From a checkpoint of a small transformer trained on Wikipedia.
Size: 10 layers, MLP 704 SwiGLU.
Architecture: RMSNorm before each block, rotary positions, no biases in attention or MLP, untied embeddings.
Training: 208M tokens, 3170 steps.
Each number is 200 + 30 x the weight over its row's rms, rounded and kept within 0 to 999. Layers, rows and columns count from 0. The size before them is the row's rms in percent of the matrix's.

# layer 4 attention output, 256x256, rms 0.0721, rows 55-81, columns 0-255
092,168,148,250,210,215,217,171,145,213,155,208,195,217,227,220,177,201,189,225,154,235,237,134,205,231,257,206,216,150,179,198,244,237,258,247,219,148,169,175,171,180,258,235,206,219,169,154,193,148,268,181,199,219,179,261,186,263,240,223,220,217,210,194,217,238,195,172,154,166,209,199,166,168,187,220,175,167,228,184,192,176,250,231,214,198,157,200,195,221,220,190,213,235,162,229,187,222,212,230,207,223,221,242,220,170,242,171,186,264,189,224,187,145,213,185,198,164,219,160,217,222,183,200,159,180,191,207,229,177,250,221,214,209,174,165,224,177,218,183,194,198,167,173,215,223,173,165,202,216,244,212,134,190,173,195,215,194,172,192,207,210,149,176,184,153,198,193,253,146,191,185,232,208,216,167,186,245,226,247,182,186,197,153,240,224,172,202,193,128,174,224,244,163,187,179,199,232,231,220,160,170,201,171,216,186,236,212,218,208,147,195,233,248,176,246,197,180,143,207,194,208,251,189,227,227,203,222,203,190,179,182,142,183,218,178,253,204,226,216,171,120,223,214,186,251,147,201,190,210,248,209,183,192,161,182,217
099,170,202,182,218,245,174,230,145,209,227,159,251,175,231,183,204,200,185,203,194,169,202,170,217,116,179,203,215,153,177,194,183,197,191,212,154,178,199,160,169,258,285,184,176,185,207,213,231,195,158,230,195,187,225,225,209,148,252,213,187,223,200,211,203,212,243,179,238,231,243,224,210,222,180,227,168,203,199,183,193,244,238,213,182,196,224,189,177,188,167,201,235,191,249,156,197,183,192,201,261,197,168,271,182,176,209,218,192,197,190,222,165,181,162,197,192,200,177,211,192,223,183,209,192,232,176,177,169,159,159,264,155,211,206,95,214,158,136,216,192,124,188,222,206,224,159,177,186,235,187,176,211,237,168,254,257,140,196,232,233,193,193,185,203,184,212,159,187,194,186,170,193,221,233,222,147,196,188,191,187,199,243,133,183,198,174,219,185,197,199,212,174,279,220,189,174,233,203,193,165,209,199,226,217,190,183,171,222,168,145,196,184,244,190,213,208,173,220,204,152,185,167,248,198,220,195,251,161,199,217,190,269,177,206,149,207,136,176,193,169,235,189,168,216,191,210,189,259,219,228,217,260,201,249,223,237
089,251,222,224,157,216,145,190,194,234,185,189,190,181,226,191,240,209,169,258,164,147,223,188,182,189,278,157,275,200,173,196,238,161,215,215,218,155,261,216,146,207,140,220,184,216,179,210,207,214,141,218,180,216,230,210,141,249,202,253,194,183,194,134,147,205,185,173,243,215,180,187,213,226,230,198,224,199,207,206,209,218,216,203,227,159,160,270,210,238,177,215,167,211,241,180,217,206,207,209,189,201,174,247,188,224,217,220,189,202,181,205,233,216,185,173,126,228,198,235,214,220,202,156,167,211,230,198,191,203,228,211,171,142,203,205,230,218,183,139,250,220,248,141,232,234,176,228,228,188,203,215,173,194,197,171,186,175,243,202,166,227,185,209,254,210,201,178,204,213,231,198,194,229,154,206,212,194,200,194,210,198,265,202,234,217,222,243,245,195,195,238,222,249,178,209,204,154,198,209,161,252,182,177,202,188,243,180,180,143,211,201,249,180,224,176,223,213,199,219,215,207,203,201,161,212,240,147,215,172,173,219,205,176,231,189,210,173,253,150,183,202,234,241,209,178,186,253,168,184,205,150,163,212,106,157,157
101,178,210,157,206,187,199,260,224,218,216,201,215,243,190,181,215,240,163,191,273,281,192,161,144,169,173,196,191,232,153,226,229,172,178,129,219,182,206,251,195,211,208,247,206,282,185,145,271,220,203,150,206,197,250,203,218,257,167,253,194,200,189,145,242,257,204,196,208,190,163,240,202,229,183,150,165,205,211,243,165,162,228,167,166,183,203,213,218,206,207,205,201,227,219,269,184,231,189,168,209,223,218,186,174,156,173,197,229,199,244,228,232,178,185,228,232,248,246,176,259,184,166,157,237,202,202,166,195,187,160,195,211,195,188,193,217,194,192,157,180,183,233,165,199,195,188,170,235,186,224,183,210,171,201,145,235,178,194,196,246,222,182,214,182,223,189,229,205,237,207,127,221,211,220,180,224,180,218,202,187,226,165,221,193,202,213,238,223,209,223,199,168,187,226,227,222,156,219,165,185,191,196,269,219,205,171,153,158,152,212,220,204,222,213,205,153,217,198,174,147,189,192,165,226,192,182,199,226,202,195,185,162,164,238,151,199,205,163,226,206,160,139,206,172,189,198,210,209,160,150,198,184,137,219,166,136
101,151,204,198,192,257,136,230,182,217,188,159,213,259,212,174,210,238,232,220,240,192,209,216,155,247,199,187,224,207,181,200,156,168,237,182,211,216,215,148,232,170,211,164,249,312,155,211,202,188,179,226,233,160,220,256,218,173,194,193,212,226,267,195,261,198,199,193,160,198,208,191,201,181,223,222,247,219,229,223,257,209,218,176,220,140,170,210,203,199,178,195,193,295,182,202,169,234,188,255,175,235,191,179,243,184,194,243,168,208,207,185,208,217,149,246,170,224,235,176,210,207,168,202,177,209,188,182,164,229,216,227,203,175,208,174,178,218,189,128,196,206,200,225,254,235,203,216,184,197,183,278,206,193,203,230,162,224,157,240,192,157,195,193,153,190,211,178,210,216,180,235,195,254,224,228,165,197,213,233,261,192,207,163,222,226,180,207,184,190,211,191,137,216,250,196,200,255,232,202,200,182,218,220,195,218,191,191,224,201,222,129,208,198,196,213,238,220,210,209,191,194,148,134,133,223,201,198,216,210,158,212,226,191,205,170,174,205,181,200,203,218,204,221,206,202,263,187,230,235,274,181,156,197,236,229,156
104,242,243,186,193,270,203,190,188,183,237,208,196,217,208,139,228,217,157,232,238,161,224,192,151,206,198,208,193,177,249,218,202,219,250,251,253,168,241,217,218,192,181,220,225,212,164,165,186,196,198,240,231,197,151,277,124,157,225,209,176,176,217,234,251,169,167,178,219,201,211,189,215,217,196,197,169,191,155,216,167,206,178,213,213,251,155,210,240,166,204,164,218,151,175,221,182,193,237,227,215,240,256,210,203,195,183,191,213,194,185,229,189,157,210,194,211,159,263,239,224,194,244,152,212,182,194,193,187,207,168,200,173,175,185,281,207,218,213,222,201,212,181,214,223,214,179,209,209,217,185,248,253,228,190,217,167,225,173,191,191,155,200,205,239,246,174,184,170,186,160,187,265,218,144,199,211,245,225,166,249,145,236,144,188,195,189,188,234,227,183,180,254,144,183,205,208,215,191,209,181,124,183,194,236,211,167,237,213,261,204,172,197,140,180,180,191,196,180,162,164,198,202,213,199,203,169,240,199,190,128,181,215,237,171,160,177,239,209,194,223,231,225,188,253,253,187,140,192,205,225,197,198,196,170,254,218
096,200,248,173,253,241,206,189,186,224,229,243,236,229,196,229,204,216,169,195,242,155,218,162,173,165,211,158,198,206,171,174,150,236,227,223,215,206,148,155,180,236,169,176,180,287,218,181,211,197,252,168,184,189,208,154,226,243,201,230,131,186,155,176,224,129,192,191,171,211,176,238,198,193,220,226,218,196,174,230,187,198,164,200,219,155,137,210,213,214,201,175,228,229,182,265,197,212,227,261,162,295,220,229,201,238,214,230,238,194,179,176,176,242,227,165,193,218,192,129,184,190,262,241,227,245,236,216,156,150,209,195,177,180,141,229,149,192,215,240,205,214,220,257,116,235,183,222,211,192,231,186,209,190,141,168,212,193,187,225,201,223,204,172,179,200,180,210,174,140,243,236,177,200,207,191,202,224,207,192,195,228,243,177,210,173,203,232,216,156,219,169,195,187,221,215,236,168,184,228,214,169,175,188,201,174,187,195,175,171,177,206,170,197,169,243,229,187,221,215,188,177,202,219,204,156,176,231,175,204,191,206,200,191,198,200,226,101,164,153,252,194,236,202,209,189,167,195,191,189,203,218,161,181,199,225,215
105,207,157,264,201,228,126,184,206,218,224,215,235,237,181,218,192,204,185,259,162,220,189,216,170,187,153,171,192,226,178,235,264,220,223,242,202,203,149,244,200,212,210,178,197,227,184,199,169,288,222,237,161,198,180,152,203,243,238,211,219,201,145,286,235,195,181,284,185,213,203,157,162,231,246,152,203,252,165,227,202,180,182,144,190,245,221,219,219,193,219,206,218,187,218,228,203,247,238,159,185,230,184,168,165,207,213,211,192,180,155,202,231,194,208,174,204,218,178,194,180,157,217,200,257,193,188,207,232,240,179,203,168,202,180,197,225,209,180,169,202,183,177,199,174,211,195,231,151,252,179,169,162,220,179,211,228,227,175,208,167,188,243,215,179,182,244,180,193,238,179,216,185,178,196,178,234,220,270,158,146,203,133,189,209,201,154,211,221,204,191,210,245,216,200,218,216,256,185,207,164,175,172,218,187,161,179,208,136,191,193,141,180,171,194,216,195,167,221,171,241,218,160,200,197,198,155,206,178,228,163,213,194,181,177,168,195,194,220,216,230,185,179,272,161,204,213,193,214,232,152,194,207,161,121,159,247
100,131,178,205,197,202,134,189,161,180,190,186,200,199,215,196,204,198,221,236,203,208,218,197,247,206,214,135,152,211,195,225,185,220,179,243,221,176,138,192,189,193,227,234,179,226,175,133,196,216,204,142,157,282,194,163,246,158,230,194,194,226,171,207,275,205,212,219,151,205,202,163,173,191,231,197,190,257,200,183,192,172,205,239,210,216,231,208,179,226,232,167,247,217,215,168,241,223,185,217,202,168,219,185,189,175,246,168,174,241,194,176,162,224,224,207,221,189,236,223,165,215,198,230,182,240,223,216,191,245,250,186,185,262,248,212,185,187,217,213,196,194,175,211,147,205,264,189,199,213,172,206,175,161,159,219,198,217,198,140,216,162,188,241,221,207,244,249,181,198,234,169,205,231,175,211,213,169,187,201,191,191,132,160,184,200,230,182,183,231,134,146,232,182,177,199,257,179,210,194,157,184,220,195,130,233,217,243,199,207,180,202,160,235,173,271,215,223,189,212,210,203,221,274,189,212,237,211,166,172,202,224,192,203,227,237,201,179,208,178,220,193,225,108,258,185,259,173,185,192,213,237,196,146,229,197,224
113,161,206,169,232,143,178,198,182,175,194,262,243,207,167,234,197,232,107,204,145,220,164,268,209,135,148,175,229,168,174,182,185,206,204,207,161,193,159,238,198,190,231,190,245,221,204,221,213,142,132,191,224,216,199,177,197,231,153,160,188,214,181,214,201,218,197,188,218,197,175,198,228,195,216,193,223,148,195,192,201,135,182,216,213,187,218,203,212,194,236,197,145,194,159,192,223,190,229,168,166,143,186,226,154,210,128,238,192,157,210,206,219,224,201,200,242,196,205,185,197,250,192,172,115,195,199,194,167,158,219,171,274,161,187,188,190,216,243,229,185,222,231,226,156,163,194,193,227,253,195,173,189,185,198,267,195,230,203,194,208,201,204,242,201,224,216,207,175,180,196,248,184,196,191,172,147,234,161,210,217,146,179,175,195,181,266,188,204,203,259,166,213,197,224,195,183,209,231,187,238,140,195,185,269,206,209,185,240,233,178,170,163,198,223,210,247,171,221,200,192,238,215,255,198,179,234,164,177,198,226,190,204,220,193,144,243,186,189,227,193,251,180,193,132,199,183,204,214,242,161,165,204,193,234,166,175
106,194,203,197,220,221,236,239,202,182,195,204,182,216,217,226,194,166,231,236,221,187,142,231,254,199,162,190,236,191,216,149,197,199,178,218,191,159,295,189,222,207,201,176,203,205,149,268,238,167,162,164,173,205,189,200,194,155,212,159,184,199,199,164,201,187,216,208,207,186,235,167,175,191,190,181,173,228,205,185,143,218,185,163,157,211,160,238,234,227,134,183,224,217,218,152,214,182,205,157,187,245,184,170,227,199,177,164,224,174,199,246,237,151,189,185,214,182,235,186,217,177,205,194,273,114,159,218,227,202,159,175,197,198,264,148,236,283,198,196,207,231,200,226,162,208,243,166,205,227,190,246,210,236,221,206,197,238,238,183,180,166,252,197,217,139,177,145,177,250,152,218,207,195,169,228,183,177,211,221,148,222,212,194,195,150,231,237,231,207,209,182,141,249,173,191,178,141,156,201,219,179,188,185,196,193,194,190,165,166,190,188,244,165,209,196,204,225,196,163,171,187,140,167,149,196,183,173,202,225,159,201,258,179,231,216,235,190,241,178,215,180,178,217,199,178,229,188,163,225,188,169,180,149,246,178,208
098,204,175,239,232,228,194,234,237,254,181,256,214,162,188,231,227,204,170,171,246,256,172,194,169,159,226,200,247,156,248,215,247,157,207,169,163,216,160,188,213,212,219,201,234,202,183,228,147,226,201,197,177,228,255,221,208,250,110,179,176,212,200,215,196,270,215,233,196,208,221,156,192,175,194,179,187,199,194,153,180,174,184,224,195,213,234,227,212,182,184,137,198,219,266,152,200,182,178,213,206,228,202,257,203,202,190,248,234,127,182,218,244,201,173,221,199,232,217,213,229,166,188,188,165,220,247,222,165,207,218,259,239,252,221,217,189,183,209,219,175,207,225,166,220,243,201,177,200,176,181,198,195,170,210,241,205,187,193,151,157,201,184,179,200,161,185,225,232,225,156,210,191,169,185,199,217,173,229,157,162,182,202,165,221,122,222,197,190,216,214,200,169,265,218,197,176,229,193,180,195,158,155,171,250,248,230,188,229,128,194,149,247,173,181,209,206,205,196,227,186,228,188,168,155,239,247,209,208,208,245,166,279,202,179,220,201,223,228,160,226,174,177,203,166,235,220,196,164,173,169,191,167,233,201,182,250
099,134,173,186,206,257,218,262,227,187,226,161,251,201,182,190,153,182,156,171,169,192,211,180,211,162,208,181,163,205,232,273,283,157,213,202,146,160,136,210,196,197,188,176,168,233,176,174,202,229,194,200,205,227,185,169,174,176,201,227,196,238,185,174,171,207,264,219,239,174,205,238,197,229,190,206,224,143,228,216,227,252,220,208,187,164,187,245,173,184,168,187,194,192,169,220,195,173,245,160,203,189,247,226,268,183,208,185,202,175,268,224,217,257,184,220,283,129,218,206,171,172,208,163,164,249,193,228,261,206,211,186,230,206,196,158,217,219,197,205,204,211,185,189,206,216,208,163,177,190,239,241,172,218,239,230,252,205,199,224,171,236,133,253,220,205,179,232,239,158,178,164,223,217,178,172,202,247,173,230,213,186,213,186,230,186,222,177,238,187,180,164,194,128,155,236,203,183,194,219,182,170,134,211,182,166,232,187,189,189,180,204,162,160,186,208,231,212,189,186,224,220,174,236,201,185,224,164,236,185,214,139,192,185,196,196,235,222,190,240,227,227,176,225,150,185,213,194,151,199,172,184,221,188,171,188,232
103,120,162,248,183,170,214,199,169,237,276,157,168,175,227,176,156,141,228,220,169,189,217,220,196,233,159,175,203,186,191,188,205,207,219,152,189,214,244,160,277,194,206,223,177,184,217,183,232,199,158,205,146,183,228,212,155,212,151,221,195,208,203,237,216,194,184,283,223,231,124,237,175,182,169,201,136,239,227,222,236,182,186,203,156,234,204,215,202,203,200,214,257,220,258,169,255,228,182,218,219,184,151,239,220,181,200,211,176,153,211,213,217,209,224,167,183,188,233,200,247,235,274,224,272,202,203,191,163,171,141,187,175,195,203,192,190,214,206,221,202,204,223,183,159,237,200,157,158,204,188,184,213,207,185,203,206,188,165,186,173,193,200,219,180,207,210,232,213,181,158,174,222,200,198,200,248,166,230,191,181,204,193,251,208,206,214,178,162,225,208,245,215,222,163,151,192,220,233,201,141,236,221,205,179,174,183,235,145,222,186,201,168,183,145,247,224,193,261,264,208,223,249,180,188,234,199,206,185,245,165,207,205,206,246,204,240,194,227,211,215,176,225,179,240,209,194,235,188,223,134,163,229,163,192,193,237
091,154,202,233,170,172,200,122,225,181,171,231,217,124,216,228,181,167,191,245,196,180,229,194,256,173,221,161,226,232,206,257,234,231,203,196,166,206,230,266,227,205,165,216,198,182,176,220,215,181,166,163,221,255,186,181,232,198,212,193,194,155,240,219,224,209,164,201,193,132,183,150,233,177,254,212,133,205,197,191,198,179,194,165,159,230,223,217,194,208,168,171,197,211,165,186,212,171,252,200,197,229,209,206,196,202,177,266,180,185,214,198,189,215,157,135,202,211,178,164,132,217,192,194,227,223,180,151,257,199,156,168,230,167,161,220,191,139,214,179,176,227,158,191,211,180,183,225,207,140,175,168,192,201,237,235,180,221,221,185,195,173,210,210,204,165,154,189,217,202,184,212,203,212,173,211,160,171,165,193,185,193,199,184,200,235,240,212,221,160,191,177,199,161,218,223,236,228,238,161,210,267,250,190,241,267,165,223,187,206,220,148,219,186,202,193,204,186,250,169,221,183,219,245,129,276,248,206,208,216,169,193,199,206,222,274,167,196,176,194,244,180,180,235,156,212,201,226,225,185,181,218,209,152,232,168,163
095,154,191,202,208,205,223,177,146,209,189,186,192,195,162,192,227,209,228,258,190,195,205,174,218,162,195,190,203,223,189,150,181,252,221,223,268,237,147,149,234,219,240,237,260,231,225,212,182,199,135,184,159,191,174,232,198,213,275,244,201,183,207,190,161,213,147,184,125,192,233,178,201,160,211,182,209,201,198,196,234,269,167,286,214,233,211,210,249,203,235,190,215,213,189,207,191,199,217,161,185,194,205,227,164,179,240,164,165,199,204,190,200,151,238,199,192,206,246,200,204,277,191,189,209,176,251,227,201,200,180,189,212,208,201,185,231,154,216,198,198,185,217,153,211,227,227,167,225,194,178,220,224,177,201,178,222,185,253,157,217,182,151,191,174,211,214,231,176,178,260,213,176,175,200,209,190,140,225,189,163,168,177,256,174,166,243,133,191,192,188,204,184,256,254,185,198,223,193,214,166,195,195,179,180,202,172,237,171,194,219,232,130,181,148,211,185,216,229,191,205,193,186,209,163,174,195,202,154,142,232,246,188,206,187,222,166,169,168,213,106,126,180,177,202,185,233,205,254,227,196,179,153,188,187,187,201
108,214,195,252,197,152,159,195,228,178,155,235,222,188,214,227,165,239,211,221,181,197,197,172,204,180,234,230,252,207,186,182,212,183,202,230,185,209,245,175,241,189,138,189,211,167,206,219,234,172,196,200,231,185,212,184,199,205,231,183,226,154,203,202,162,151,203,225,194,228,218,186,188,168,224,211,217,227,205,171,207,180,192,130,232,218,210,253,197,159,212,198,173,201,217,208,244,159,213,204,208,182,254,185,268,152,219,206,200,198,161,239,217,145,199,242,191,176,182,133,184,208,157,256,165,208,197,211,202,161,241,168,139,241,160,129,225,224,229,198,185,232,188,174,191,208,282,250,216,243,177,198,152,212,202,139,204,195,181,156,221,187,273,211,206,212,240,158,193,226,251,184,230,163,203,197,186,247,187,184,254,164,218,205,197,241,245,151,168,166,166,201,208,211,263,280,240,195,235,216,200,216,216,143,214,219,189,190,218,241,174,265,185,184,218,157,192,190,207,130,219,227,260,207,216,222,219,230,165,236,189,180,150,207,188,225,223,237,193,235,209,164,233,217,200,195,204,202,226,181,191,173,227,239,192,231,236
104,196,143,249,226,175,223,228,223,211,265,233,142,140,192,139,215,256,168,228,210,198,183,176,120,219,142,187,198,216,181,196,190,152,217,200,202,193,166,206,222,167,168,208,223,137,258,178,192,179,219,126,235,203,186,196,195,206,151,178,216,234,238,216,226,193,214,161,214,248,185,225,199,192,166,202,202,263,164,163,191,195,211,188,193,219,184,248,161,165,173,211,149,214,204,192,146,221,208,210,176,208,236,188,181,165,203,198,194,162,220,209,192,193,154,226,192,182,218,246,174,175,174,236,235,211,260,177,205,200,211,250,228,173,209,192,149,153,152,209,185,195,218,208,160,203,216,156,124,211,172,182,180,224,206,190,210,191,176,168,173,191,156,245,240,250,205,191,204,202,213,198,225,168,196,207,148,170,185,211,200,240,159,204,182,201,241,232,275,161,186,236,186,145,228,190,207,232,209,184,201,178,190,200,226,214,202,212,179,153,195,200,240,172,210,179,213,217,158,154,172,233,229,162,278,184,151,190,220,212,168,227,195,250,212,198,130,249,170,184,186,195,208,253,171,256,199,193,245,206,202,233,226,167,203,156,205
101,167,230,214,233,210,145,195,168,264,194,228,196,158,166,232,161,166,228,166,195,237,233,187,261,201,206,224,164,224,151,193,195,240,229,175,177,201,163,238,157,249,258,191,172,212,188,224,181,187,204,162,231,256,192,185,163,234,258,166,224,203,159,175,159,241,162,224,196,234,242,276,175,177,197,225,167,188,164,220,291,191,257,229,210,158,213,197,186,222,161,220,185,169,188,238,205,149,189,175,144,193,238,248,159,174,209,283,149,164,169,212,235,204,213,256,213,159,233,196,161,203,190,193,167,190,190,224,201,211,206,231,202,200,234,187,229,200,187,177,202,187,197,233,246,163,205,247,208,157,194,167,163,170,171,182,209,173,222,193,236,259,209,209,214,180,145,231,195,170,269,224,159,203,217,230,207,226,198,181,183,218,200,220,208,154,177,184,199,183,191,240,196,230,184,173,214,177,162,184,209,198,209,214,174,214,228,182,187,182,204,223,200,163,192,204,183,271,152,252,243,169,171,253,223,223,261,206,192,237,256,213,184,175,195,192,204,231,220,234,218,216,176,213,231,234,204,187,169,220,207,193,197,173,164,168,218
107,215,207,169,209,182,172,221,204,180,203,320,206,168,195,183,235,179,206,169,233,250,264,205,161,269,141,134,218,173,134,208,173,239,232,176,229,179,231,239,194,221,162,273,204,157,191,226,184,163,208,161,223,164,194,214,206,173,193,223,198,155,145,181,185,209,199,174,175,187,155,212,261,241,180,224,201,190,194,205,221,227,170,170,265,189,193,204,196,182,193,195,195,190,238,236,189,223,153,209,196,156,204,289,230,200,239,197,185,194,193,187,209,209,210,148,214,197,213,153,212,193,185,172,203,207,189,214,222,186,239,124,198,203,188,246,244,132,228,207,243,228,193,178,199,209,261,228,264,162,157,225,224,223,168,173,225,135,187,224,189,202,192,197,179,266,203,230,176,184,209,189,179,202,204,218,248,197,183,147,205,226,235,171,228,244,164,200,262,237,176,182,229,191,203,156,211,203,236,214,158,188,211,231,183,245,195,195,200,207,196,174,217,191,192,201,223,181,240,145,227,199,190,212,201,178,192,174,199,183,196,171,225,217,209,154,230,224,166,214,162,167,219,191,220,186,232,206,148,201,186,190,144,208,183,170,249
103,192,237,186,203,198,236,288,231,188,199,214,240,232,227,158,220,226,167,202,268,157,230,253,284,210,108,227,206,184,170,260,198,178,172,159,169,205,225,186,212,261,187,183,251,218,236,241,208,177,154,220,210,192,219,140,205,221,199,189,206,209,210,202,228,219,215,218,168,205,227,226,214,212,184,203,182,166,236,193,191,196,206,231,261,219,213,238,187,217,191,224,170,248,200,188,178,219,224,206,167,230,213,203,163,203,218,236,183,222,213,205,263,215,213,165,179,191,207,196,143,193,217,162,239,230,189,181,202,197,237,185,156,185,216,149,167,212,259,209,177,190,186,177,227,159,232,233,136,219,215,206,213,169,159,261,202,209,211,196,205,185,153,229,184,222,171,217,175,209,185,171,244,175,206,230,254,198,154,244,197,208,190,215,189,190,191,249,183,261,159,183,199,235,197,204,167,197,255,224,244,234,197,205,156,152,174,193,191,168,203,188,181,210,161,191,186,170,167,196,240,181,231,201,192,206,222,192,204,226,215,138,193,134,211,237,203,158,201,200,232,166,180,202,187,256,166,160,108,237,234,222,198,197,190,251,150
098,237,189,206,162,210,210,170,185,210,244,206,160,232,224,175,174,185,217,159,177,216,187,195,137,155,199,188,189,210,164,222,118,229,208,187,205,206,158,240,231,213,233,196,189,210,169,206,181,180,197,211,130,224,157,163,215,276,214,191,133,175,202,183,179,247,195,198,187,223,174,215,263,169,185,266,220,200,197,224,145,190,116,177,211,254,215,169,236,223,204,201,218,151,200,222,200,171,207,182,110,222,201,228,179,189,192,231,247,204,215,186,179,232,196,192,219,207,178,208,194,157,205,210,177,174,168,187,217,157,225,226,228,148,127,207,218,150,224,171,217,207,249,209,164,175,159,254,131,237,241,253,253,166,212,229,222,179,196,206,205,199,155,195,181,210,220,218,217,182,244,248,206,231,167,227,184,208,191,130,192,243,205,210,185,210,210,216,180,263,205,134,217,218,187,174,196,204,262,128,233,167,152,245,229,188,184,198,181,245,163,203,216,242,206,238,220,248,193,240,215,237,190,206,197,171,204,190,228,212,191,181,180,161,167,196,158,180,225,212,211,221,200,231,204,225,189,223,217,187,201,198,182,214,177,179,166
104,184,194,180,144,218,209,169,226,171,225,152,126,200,178,204,186,271,181,224,196,189,216,199,171,215,101,211,160,166,273,139,159,220,257,223,156,216,181,217,187,233,224,197,152,207,183,208,170,157,168,241,173,240,244,203,226,220,192,230,251,203,205,171,151,180,206,174,164,212,183,182,161,195,193,202,214,201,213,226,198,284,221,193,210,173,241,190,132,229,163,159,188,178,186,251,175,195,198,194,215,206,207,221,219,207,169,195,171,155,213,212,167,226,206,193,180,224,195,215,259,142,211,178,188,168,253,183,164,196,180,201,180,189,199,213,265,185,242,198,224,213,248,198,167,119,178,173,214,203,224,243,170,184,218,213,182,169,148,193,246,178,229,164,203,177,167,225,236,216,171,232,219,162,204,162,196,214,176,207,176,213,257,192,194,197,237,245,205,256,238,158,236,208,186,181,224,178,205,180,234,198,180,179,221,215,164,192,156,225,176,254,207,200,182,240,176,207,227,255,184,170,144,200,228,216,221,192,219,237,212,211,170,278,207,245,194,177,189,171,188,231,166,221,225,206,218,167,210,166,222,201,173,197,147,204,207
104,204,147,206,235,170,205,198,175,189,244,218,194,228,185,201,172,208,206,215,203,214,241,187,275,227,214,226,183,112,224,169,196,142,194,179,127,205,220,185,217,158,175,227,244,185,216,177,261,206,224,219,216,136,221,238,195,246,120,169,156,171,228,201,180,208,253,167,212,208,209,199,197,205,141,186,206,144,217,209,176,274,211,151,220,215,201,185,187,171,184,253,216,196,189,152,222,178,176,199,216,197,199,159,242,217,174,174,206,209,165,192,226,209,204,226,197,168,162,185,250,213,174,213,205,181,134,198,227,209,153,240,200,197,257,179,238,229,212,222,159,162,197,221,184,219,203,256,224,220,220,233,176,230,157,206,140,181,174,182,213,188,169,235,190,247,229,135,133,223,202,191,208,205,154,234,187,227,200,172,170,187,130,215,199,193,220,177,170,216,202,186,155,203,245,207,262,205,236,175,165,214,198,245,193,174,157,216,179,269,167,169,207,221,208,175,257,169,185,181,170,191,207,199,177,261,151,236,175,236,210,242,229,183,176,215,211,195,200,185,194,196,246,202,170,212,177,176,206,189,194,193,166,203,258,185,205
106,252,228,212,204,172,164,197,175,269,220,169,206,149,166,223,204,204,218,147,219,207,189,180,181,236,238,202,228,220,211,211,197,95,195,200,169,168,185,190,168,223,246,238,210,155,228,206,209,173,225,236,190,247,207,174,180,240,144,221,190,251,232,182,205,180,189,232,230,181,214,186,205,134,174,216,212,260,263,163,217,176,213,178,197,212,159,281,229,244,180,182,171,200,205,179,204,175,225,243,196,222,161,197,222,191,206,214,232,235,158,205,222,220,193,171,195,195,182,153,215,200,186,172,179,185,143,217,224,151,205,133,163,197,238,238,227,179,188,173,190,225,177,105,212,180,205,190,166,234,163,210,199,222,212,197,162,192,173,206,160,200,158,143,221,237,141,231,208,245,201,215,163,195,198,206,187,152,189,209,148,119,223,207,259,197,204,177,236,201,212,232,168,207,208,180,201,212,189,253,246,173,149,197,169,206,238,203,177,197,212,250,223,213,186,201,262,194,180,228,217,222,202,207,210,198,220,153,212,214,201,179,172,219,206,189,139,253,204,170,180,220,160,182,230,212,227,260,159,202,196,180,191,218,182,229,246
098,145,160,301,210,175,173,258,194,207,245,173,185,182,204,188,191,247,275,205,169,172,209,205,194,156,152,144,215,172,247,194,238,198,180,144,228,181,227,217,210,171,176,212,233,164,213,221,147,180,228,228,204,182,182,192,188,181,289,174,254,238,228,267,215,134,209,235,224,228,209,195,223,159,215,222,170,234,186,201,206,182,167,162,178,173,214,156,257,172,212,236,209,212,179,200,244,143,220,202,248,195,192,156,233,154,192,189,205,183,186,235,185,167,224,223,182,230,225,218,230,269,227,243,244,245,167,234,204,245,186,170,236,216,212,227,200,213,190,216,192,165,215,226,176,197,221,203,213,225,205,196,215,230,216,218,244,215,190,232,213,145,194,217,183,197,213,214,189,172,184,176,203,178,155,264,207,200,188,212,174,218,241,210,217,180,199,218,188,195,181,203,139,193,184,162,207,281,241,208,191,190,172,178,190,242,229,212,204,188,225,247,199,181,227,198,222,214,190,184,195,204,223,216,188,192,262,161,188,273,148,195,219,196,226,221,210,162,202,280,191,235,203,198,191,198,222,166,226,121,209,237,192,196,212,214,181
102,245,226,231,240,176,149,202,178,210,274,246,190,177,177,196,220,182,216,239,187,228,218,169,157,159,221,201,209,155,238,249,156,225,198,184,191,223,137,183,211,191,244,196,204,262,176,211,229,217,130,206,198,254,188,227,173,189,192,209,182,131,233,147,109,230,215,206,177,183,153,216,164,186,251,183,167,227,180,250,229,186,221,191,208,207,171,177,183,140,156,221,159,190,225,229,213,185,148,122,258,239,216,230,198,213,186,194,205,204,235,171,158,289,184,189,151,202,192,240,201,213,192,199,162,195,173,215,181,194,211,210,225,206,154,186,178,213,211,204,196,127,238,150,206,227,214,130,227,220,255,206,224,246,129,196,206,167,169,186,177,200,170,176,204,207,197,202,179,210,224,211,177,146,240,214,245,171,207,220,189,253,212,211,164,192,173,195,184,203,196,207,180,216,167,207,191,205,193,200,180,220,238,273,187,161,187,221,177,223,172,163,171,169,147,211,171,201,211,216,238,204,168,206,188,198,167,200,208,226,186,184,184,204,226,190,196,193,234,207,225,213,254,160,229,254,228,214,234,216,174,192,190,170,189,171,231